From a checkpoint of a small transformer trained on Wikipedia: 9 layers.
Each number is 500 + 40 x the weight over its row's rms, rounded and kept within 0 to 999. Layers, rows and columns count from 0. Numbers have three digits each. The size before them is the row's rms in percent of the matrix's.

# layer 4 attention key, 128x128, rms 0.112, rows 55-127, columns 0-127
090:478511443483534500447418425483479569521509511499486547533440458501529482583498517468503542455468489421461492510483453502484564548573535503523514475539470478543435466540560466515494441529542497513547471559410487461542612507498448508474549507530524496526496519494508477547509474481551521434626521532477546529470427410437531468513490497514534525527506529525479499467504483443539495474439
104:522471455534451521449492463444401521525563545509481525534457489528496476512497503489518529493465481495609492525557501443512567574461521519503500453550511521490475507433549543494492528502341506503512515516342464521475526501529514484495481536550546490482449509492502476509459559472484493474534515467491502562518512504505520453596483521569512523498486532489447467484405531493498531558532
111:493482534466555473515567574515646465526420511481479521501591488467444490481475518540523528496500503488507481468478496482527473446440516499471491532455547515483593478488437496521483477542567560469502492425611537490479454516464543586479498476528447516478493493450459539543577469519470515496453494535509487548522575536468507522380498467498488494496495499493466513525546527489494423494459
107:551501507452579447493518498547626467527431543518487512401513502430493506539479474451527525436500508526432492453521519573507459463540466486493541529447515483525524492482505410505499463444562468517476458527609542513563493512474485544488508525487473537480532495489469496505518459526475549530506473508521499462516502563504522540365515533439498407487503439501488514529524522495553429534479
110:523485513427509462531471537504613517473443510443475438520596510529560470482503499487526559475513481511476526499448535540520469470490515513505468571448541495535587514497490530549503565532554519471485494472670503499456468498505484521485563494504459473512465498498472524541428471550479471469557460451497518479496527526526475490406512473432562484450469451502459567543538521525457445485494
075:480486478475503518573529523544478538480445440527559453567521519538444516527543481537524457495485583524570514482485470511502484451458478549587452503516580478480534541563493579434489572468572524473450529540536500518457489494537517522464559495482453504537456489470434443517526487508426418495476557507567469535537486491522518497470475555548585522501572522497469531492452491493424437494541
090:487435474527456397485484501467399471568516500461474490571474513462508414495489559521556462540483468508591496473514443402497528485408502513569461460510534466450496525485520594499488541512499519506562519472398476467458534527532546505490498500522477509486448471473479565506524516484520482510499508513505469558527552498510528487589464438572538504556491528454476496495441470500450543508550
101:554502446493557431424582498478461506475574461543455415488505517522539447519510561560481498544531454475422426473445514442465459487477520454519516440472541535583586518500491575487502505494492529469516514447443498492440486555507530519521532501520521532494498491559450557466433493523513537495529435538431555528537535569483478489574480463465490530554515493482498505525486571520479548545471
104:503477479596448444465487494523377482521557467509478480532484552490486477504529506549571455571515418507504473475454512414527529486462493486530506444456518503535473514530604634461539566479485539538471527517417477519477473548540512483523495522489543484535446467472459516471454549483540457523494529492491442502534497517513536484555428473496530515534517545444500534484445507478457569514554
087:483451500507548521471543560571450550515580523505487486491543487485484475494543462487501499560521457551541507488516449455464481518563518530548513455442503437455434509525525566493502415492534491565468449524337517490580399546503450511481498541486507491510567475438445515429522491521485497538518479497526483520497543573504554515540464434467505466522558482515452492454531515510504473502465
110:581491511514500478428516420528364465493582510550475464529479534520519504484489531546488460464519502498587525508463501441497488544480519496507468450516515529482442488472506508494537499538436485484525519497310520496478502509527515421520487470525531524491499507579487519491494521509519529513499472480507520503473501537496491484694490489506468543511503501491503494463451541522486536516490
106:436528507452483483590484553497577551512416497512514489507498509484497484550489512411521518504501506476510472520540449548480511459514497492503488569516484442523482471526523467506448476443589480528508439529680470491529509461465452509500514556482526497512481459484548464479498512505470499438572516501531492509483505444527534490323490558482521526498532481511487506518563465513488471479460
117:499509500555492462492454420440357555528569513485476526534456478495482511459502496518460448484522492449567495553510467519479500478469493489509481478592482514483435516493499490496509465510427457484508553532381525501506518431530517397534424528499506474528478519564524476543510512507499438490514534511485559524497504474542512501656502500581438517503522521512528508468491488523518551498548
100:486523517453471449521471564506602502497437515485527516519536486498449542506461477488494532483515524477479501476479528566482495477504489503476480559478507504512516513524514461513501542501581506500528460493756474480468532484480487556516521456480500496513524490477489487457489486536539498466436547474529438459523492488465487531354477507443475483541512535484513499579553481496512512487498
089:465508527426527458480539577494578487428461485498525489518586505460540498445496530477567542505530462530439457470472526496486543510536503467457532545471529413539559480557484492505517516475538505498535527500584482460483543458509555539496578472504504470460519465469438507438457493496506470535509497496528470514521498476505414493330489489425504487481496490447579491532537451552477460517538
105:454510465423492555504510565467645452499430492517527490490552516494506502518477520482531507502490489504448520483509483521515470498505496493476483562472495485481563510508498494531521551507530535488477493507740487492479482522479479560476514474509475485482488500435510494457481505471512540499500498505473484469528532500457500516345497480435522508495452502509509507596476487505483447548495
106:481506514548474468488472441496386546497570513481512484476411485521481536498484450476491466493500502451553459522492450497472538495502502517544520505508505507472419479489515513470446430488474440545507449518383517471550544470511502414487497555487486510541490503553550485518488500488501470512574524529555545548461493453570539516654537547564507474517527502538464486420534485477511531418522
094:491501492489513524468496537475516451483512489463471403510538547461608488466448582517545542447523435448474510478473546415525500521513508514566505487375560503601510500476577498491495538541458519482510498509441499446463484570503505509501625474529505480466508523518497509501475516526528534517573446449534493531473522549503481434496482505482608476508485492465488491504501533512436464430521
113:496463509551486453412525451490381459525581473543490479526455507449547509482501522549513493516496494508528492499472481391513482531506512481564521469463532493521438468484519544437548530535474488505514493482271496479477503566524510452492571509489506536481502520528513521478472527471521520540516483475533519529512506491516509486623505503499549487509505505451518441497479503499483549459482
085:467527451510476657477493588576592487519442550492414426485561516467531484508531568463466510568551513564425504432510529529517460508514515453525500492433498484468489481510536525458496496490556562489440479528461503503506513540470425547511420474509494522516509493493497551488465559476517542500543481464479467452488496531537500487425506465429550502531496503557482536440498547506483475493485
099:480517527448498458503520538456636483513467495499483504475545528492494468532487528488531498465496455483408497515507516478504484516471482522476491527479465492516601500527488445540493515498535513517501498471716482479474474486494521562484540553489494480499508498474475492462552461538462537471483515525497499489535498499474493504320486520446480499492478504433510463570500476520509424521525
120:523478500575490469464509442530343521529552474533467494535446496500490504505513512522502463497506495496579460505511462457504504519469521522554507462542512483492420520470519538470499487507479471536496531501266514517480525521535495437507475515505515531491505506545510518513494515478491487525494521488526527529487523508549543508675505485544513489514521495500484482431508533503508543490522
116:556477518585463492437495389501369489547585499511487484506458500514495514464481527560480451485498474480532487505466489468497512523468518492542529447463490518501443517494525522459510494549418494472505543475319524479445484538513498404528489477505509492501505509572486538539477507514506504512506478489492528538494503517504512482671519480517500533528466523476512489463469521542465539490514
094:504461498495536509481545498497460495554566484527438394505541537461506491472516527500539491541514481489491543484550508402551525538501490505545506468390550477564484494525533532486565578542503533522519524484361511506513480604489446452486525516506516531480454551516476522501546483448455593493502472474476548521507555536507465451526444476457538512494474442405514504542445496479501473455453
098:492444556489451391484490468529527482514459547566541584509432464505434449512508451493477490511474526577527490504578489535488456517486496529469512506498514479479459492442501465466533465462529473536535522525555509497452452451443525596513399495480479512535509524525472525427532568501437454500474536462505453454456566498524512519457477552474401444517558495437481501480510461515568443539523
113:540470489573502570442516429508388497490588525531491477473454502489497528480503523521467454509499515499561515512478479476522512529484499479541507457504531499508463542469494500481509512540425493471505536494280502521480496517556516430518471471514514512494500521554516548489502530466494495542510493465488526520492515521501512478686498492545480515518487500469503467443439535497493548500493
099:491441519543440429494536509470419476516542474585482427498497560552471518505475545517538504471446505492535527538519464406539473512523537520512497553438517483559425468463520467485506605538507467469516468508407507470423494564512471515516535490511524471481500494582523471464409550461509546505520483450497477518501526477499493458527440515507522525563536490459551418533404453466485535458493
109:526500447564488592498503442499389491500575482481496490495462495474484499502529501540454459522472507513546486493505504504521489486504496490512506448525517514465439507503490519444526483501447486486468528507267495538524549528517498473485433511533528519520524529490498550518484506458522521533469519522484545512501517493508523507708489498514490503480470494549494497472460529513523532502491
085:530495487497588486470562438514498462478565504482508551509538472503498513508472508545470497523514463459504453482429540508517528473462485464459474508496475505516495559486446455555558580524411526463526567474498461552428502451544551496511475433503524494494514495526478546442529523527458508532432532493469483485532484579500382500562453471525476549479482561404549523485457570539555448594498
111:533460529583451468430516438478368472524584501552468485508426480501501511509516529556492457512501505529566511507508471432506482529476533483551493468487543512494436499452519533465517518533458483499497503508285521502481491542498496479521485461499539546475526522525501529513520503501499535530479490465513516538488502528482516499676477469535514491514515493461485472489487533513501530500530
122:479535488427516516542475559489646516477427486465538509450543503511520479493479481453509554525494487505451531498517537572498491495530477505470475559482490487507544498539490483525468492480524496506496466496735468507542473464494487529483521512501490462497487493448513471465463482531499476479510493518501497470498485470494473504318529533451516465472496503533507521538509467486506442500496
096:450446529493517456525487579506567572487436535475490539496515508535503459461490487424500533433493522510522523537547537575487471524528505551496507510566493522514520478491496465535472441430481524500481431533635465510560429422518500513504425564496483475529469463511510451512486514533434411483557528487545525554502501478530521507405496550568456449453563518512464485468507466452507452509522
084:524516485472519504562496503491522590441491487448471562519490467553510430463478509489442473496499523462481559559492486579432477460495526501442484541556523556497472496466485411616524445503435468443482546503618459537489451426524550517518481521495499420482453538545499450479499527536482454472480515505486517498520537521445437545460512507597445478438525482505486516489496519545541481524542
087:445468484488458631527454508471477533430514571488527540398511519521427483513421492469449490514491512524517557491538516617496530498473512502526508485539493516404473500493468535525435426489517459514479535535576496479524524435483491516521415432519462541481571524482539512464506526500561487508483480518536495455447474456492509527564528517512439465473490543570443518457554510488475508563523
084:468485468485513652495560627501553470485446511485490463530546490516524473524518536469494532521493484518473532522529503581552489535474514507531507468480526520511531465509511461481513501491581552514433451583555469467533397543528465506483535468508515519470481435454509472606445493480501437510581477491567537496472515516497532478444494529504527513469465499560483491502524529469434408515468
097:491533522475472429508499557598600523527450516475495552522537480482439506535552498440510495534562502588505455470486462502496471462522506516497537508487473461513475468558483511436469457436602531532508450562521471501535507470433512561463493474465535515528590475405487481480553535480523519544490523498507411446524483483499491521348508448475512496479546480502496489524563525519501483483494
112:529482493582470546422508401473368466524546512509473484468456481502499519487498494527471477507469506470532499476488492454525530530493492475545518465517502529494472514450518530467525519552420445503516533485309513510479508539549511435538489481523471520483490526563486531488513510484495508523494475502474543563477493530508500505693488485537477526513476491507500475429470498524503527495489
097:541513530496495323437455449485409438467537456534490525540517514564534515445504556558518471398484513449564542533497495430534508546487529538499496457511501543474488475494545509497537517536480514504502533468372504477480541516563531510485537450475526503485469466525495449535454497580523488466478497478523507498476484486522471461591466501503502537515489550478544484518473585466473509522540
106:528524499564521577498514409477396538469558510525500482463464488530491505459500504497435464504459555446559508551471499520517493494502501429516505506559504495488481517488501482494500453546408454466517524486364532513463521440559519419547476512511528518448468495566518540528500520490481461472490468528499551512485481513491499486697485522538454532489495506527524481449466507491486541535505
111:473512497451519456532457571526618526490435494461531537506540484504511453531506459495520548486518494526436509475512540520506503494516502537465531538490497514510579506517499480526473483457562525510501479500747492511528469459469479564463520488498521469514495489435492485489501495525480470485491522508511496493517495486488485513316467512482461474475508532501459523551520478477516480516500
093:490493460476511634564497640469564497492463501447437450488536498440482510491506468443483548587543556474428547520475506569526530499533487460515511506501517500508537484482518504521498530493542488529480441575629498509546502514540460483494535528517512513500458481464516483482435493465472472496494459516531521475538419415514490517434523522462527439496468498578492515539527450499455474486452
086:510571559492543463506497500567495520485480491578523489497448459521456513483544491494509471493499561490554544506492496473448496443563517505547425508471540475630375432465531528486487428503521533474518469554395555528475479441510461480419516481502543536465488466547537483472468561525495429513496466489554499464527555479551527486528502583495536518457525486493492538467469515474509557437465
107:516473444577514545459515451513374471475536525533536498544485481466502475516533500487473467511524519535565472484572518497526491544510475480539533459526501474509481523486510521480520536516423509520497523486290511533516490518507482486472437478489527523478503536522480541490473532463511503508461500505466545516499522506524525486683488494549451495499505499517471488443458574456497543523448
110:460545493458490533488528557475668475492421493480512515478523485495485522556494461471525536481473474496439470481527530516509497484500491527482470539439489505516611458484481467544476519494515476520499470485700486493515486513476476558487560498501487511485510517482505491479520461499521524509556472517541500492498537493456522497319531520446504511483466498503489533571515494525518489480495
111:544495520538474490484499430476370489525555529520459539490453505509500525475466506538482453483497515483601511517523482475495502512491489483526531475535501488499454511462488501464505483552424479507497558472317499522467534498501496412559485486504489531505498514582511505548485541442542534489495494499486532516477508520511494491707515473560485545531488480512518505467472515500489532514513
094:431511513438509511564499503453652480532420534463489506449556506521496485535539504457516559503465505506498507488445520558480484487515514512469512554500476476465597478497483461545501478496553492535464477439679508498519494466454468589502488539496474509488549499427500530479520473526495506486445475509491482502509476481480486521372507439436531480517488481487499511551564507519532462522514
101:504459517428554559472565626561606475443476486507513444473563529503499450510544499484539541536522490545458511523509519484513460537525508496497510502460556497566515475524507463507517525488556537505448434522614504468517402512490519530476526482511524496461494453450462497511519497534445468562543493461573491511501518527480515470362472510458531427458493518458496478473505497503473432526455
094:480596480448535587594532567468523527470450518461542441521521497530456497461529518480463523486466494418465490571426487581493473478502527506476414547533497469450533503536497421521491479498583453474484506509671510491483515456594520447517506492510486530525440478539526489498450504560498485497520510534477477497531455455518468535455507545513502513483460470523553547508500505490519471521477
107:492446467461502634499547598558590415443452517526493426522572522473504448533562510526512520529466483535465526451520551476507434558519507500513522451434505495505526477463537555472526531532525579486428513503542515506511414570516462538476490491543504509456488490424490548464418517499513512511525494498503524494532481568464542506467459496436509474464468511518444513527470551516494458546465
092:562445529524510570418518428542444471496562484532523461521467455472510483508509540543442481465489467478574550458497538475481463513472505461488499467518504497564460544470492452462484487564484502424517531464324565530442528486480490456522437453479544552496550542517494541494539536454517532514479480521457485462490502504448514489602479515491461523487451478467525565504457526471559557535502
081:426495507454480500622448548546542570404444469517489436520567527484506490491562483468498520517499525497506506552497469565474499509560506497512506500504529537496477473537523484503461500477548499523491459572591520492509464435463529513474488459479530480494493436463564458475403577483514404500475485487537475498444511486515498463398434493482523492557550520552454557459546488471555473449522
096:512556556480482313497531508608479458496528484522517463537527499473501542545514515491558512426517459525478500470478505391442496496492521506509549509453514467551492521537543529441514528499588517521551469477457495456439495553467514473550585489468559514504580462505468454497497509481514516521429505476495473469484518516486503473435454453436535523553506508443514508567527538505515473467484
117:530476484550477501457517442556402510518608472532476453543445507481491505464529516517471468510520530532576483488462466469490487501521509478553516468493534475527435510493510538448513505510460501473514496460269515516462537529516505438498485479517522499520502508527494552489456526493505501499477482483460505521502482496504537498689495475506513508525515488474488492451452523513490541465484
119:482489515435519436538508539490614503500446488456523521479540483493515479532527486467517557485486472524413510490508497517497506479494474530448499529477483503491576484521484466552477513464552496511500457494706484465539484487488490577489530496478493475517523485448492470457524479542502489495484487532488494488522476481481453521285500518446492502493508496486501527549544462516528471531512
088:521542542528530360480500440461452502515552450538533532519420489570514482522437532507512485421511455461574505565482489512508509451488533535515415509519490522486483516504467436519478480490437526466521506526491511484485513440548561402498553516479496473463462486585533427518484463584505479428577513516546521515462524462565494481493492507561537531549491511465504514516468512508468459500595
087:529456516501461423465473517484475423540489478554531541467540564472500486516451501554572497441473477505461482475505464468555465484472534541486523538451465503516520460491545533447517575481496583507511524503501472504459470602462470489529558453498452480478545524529515422568423543459538525436558529474474537586479512477486419462471507456442579530488491502504549457583484471525466447522555
091:480461462559475611535533497511395521547528545458464483514431510502451494495558508497456477559499537543504548538491458535512469494499525472516563479508520466477414471503506524444490480499510480532473496522362519503530530527530506448492422519501512530543478501515527523528472558447473472545516536468496488521496474521535553538685505501545497489487540495520481442409509499495523479467511
112:500547513450526484545464543459628493468419506493536511473554513539516501502492484462503531465491502455445525499497563536486476483527513496463484542501472516512556488521482469521489486500538504476516471498760497508508491442472475541486540524478487490506491484468530461502496481573488492459512496528489466462544479475460475503346504500454498502504501517540518507545531475509516480505483
091:507551484565542467474439438473358477467546529478467550500461501489503583473495492528480516499479536440518469483484507486521556499498535470505463495532489515442432533491510503452494491538441481511489535485308521505518575515511453476518489498482480492539510463568523509524506553480554506478495499520498509510517502488537503512651491488533501533553536486535523514446502456456492561439487
087:523500451545512541563411494415475496440504487448484449509552584505538490488441548518518494509490502481400548514495515554524523503470506473459533513560498511469559535502497551501511579522512509489480543566598453495528537562523465475486501553533490447497441488519536419579468456474481467519554513524463546551570467475494495457455498474512534527500464511567481495547477410431484480517581
104:445521516466554432533476546482613482511431500473506505508529534499548496510446468464538521478568503481445499502485489543493494473498505490451461570482466511481565476512493472556508570476517525498492507508679472473484503492482502548454523539495494473488476487476535488504501491514498510443467502499447481423591494495480472506289497474472502524491500498518514479556507489503471492515517
122:549496475567492500460522432514361473495582506504471478540486494482491521495538517531482451510516514507560495510491461456497526516485509470539523452503489475468443533475521543444503507510460468484516536491259507508471538538530500437518493502501522512516512500541501549505488495485512511501488478492493495503490480490524509481680508467540487540554510492492515475446487523507486553487508
073:566526481425521566503461596533539454468501441502479387478564537508511488437491529542515522459462513520454509439501504452521516549489486549480542532417523481531556518478490478497543559500515509485523517475548538516483481593543537509477493501555472488480478529523430538422502458452471552466406461459476477562504583538491471486475447469437472493559475474506518566528449504569514490458526
093:464508538441529463555464608532611541469454521487535510470517484501511478465434493463515530489475487531498525521490537559451492506447503538505517520506488498494543496471488504503522471473580531468495526482721497512444445445517501543511498466477489507507506491485465441468500474488479478523446450462507500439507505527504446506349506510491474468519490529493492542526491518506499451552529
115:515490475550481529493516453512366509483570524546482498536437507518492500483512508519472483486474535485571495501487467485512498509488506486547509458523531470502434493467507530456502467504458477487491503511277500537482509508515501433493461495514542531508508492519505521517449555473497498520511510496513536554492510527535527484713496496544479506495505502508494472417469503487469514474498
111:495537485437513589546508581496659511476404496454525504453571520498506491508494490471489559517507513495444536481496537556512481491529499483469479545482482502532583498519484469563475517478544506477481459494707486523526481465491484535475496512514480504480479477458517485492512487513522488475497460524490467491527482488461505494342512509461500468498476495538530512551494465492492470504478
116:545465497575485467469498415488346499509551509554472501552469475495498503471496493522497463469507508511567502505522492449494521540483514511510511456563512510492439517463504521471524485523456482524522537515283512513492537514499522427503483471491528534503480494556476528530521512464487496527484515497487520519468514512505506487666498474567469537529526489497488488430469554483528534514500
094:493538551489489266511447500516501584547495492523479504519518539502538481462492516493559521470534471514529459545494487416473513532533527558544512448549463474542473469541525509471466437444467536507522467508450528529546490491473532442475523582451502465547462514500460462487518467547504481459573480520487543525480481467588509491407524503520523530482504476518476483508493483520504522454537
097:511570431524528595530496433464423478466576491436459487488501531498533549478486517487481497532547540482528450490529485587526529461484513418483498505558443495460534523496477487510469505510431465505459525497367497513505573460524461419565496504542533471515478501551529506590463460477554496498535495517498486512521463459504473486640534468512509554538477513578546479502504476486480538497496
084:467481523473514456491477551576596485442497453496477509509531518443537452542462519468576524505525478481433489501444467463518469485489474535510536486416527485521540485538555508486549543517574559516481498524514480448499456572508531529498562539458489440465517475405485502497533487526483492516504498527530556518523538582486502476361456477418581419482486525464500506578545493507460438486500
088:537455513538496532508513477504367501479505514565542443592463463520527494491485502556452467487470497497571600518554490450487434494547505470484477487550498559477408489470484484502510456478517500492501479512385549516484484496520536481449510456471559552426483502553546481482432571509497482496485544516540470503492470470526517490622490563578497512493545496516475479428488545493453538465496
104:547519442551488582486498471458376461498560511514451485521486503468459520464546502511447480515502564526540502510489532512527472511461459476526479463531510515463492522478490500488514493550427480489496513501307556534496536504549541441527456487505524526496485530544481510553501496535494513492481475525471494526531493463446470487695507480539433518512502468551504515475505507515487543490494
112:502489504574500445440490423498381496518546484515478503530481494470508502486527512545490468504498484499560481487524462435489500509519524478524529447528498494494416513494505516477495496497463471525499513488219525471524534543518509459484519533484533539513507500518506534526506519467541515502522499511528481512474505511525537507657510506528518514520515497491506477468495502486479545462500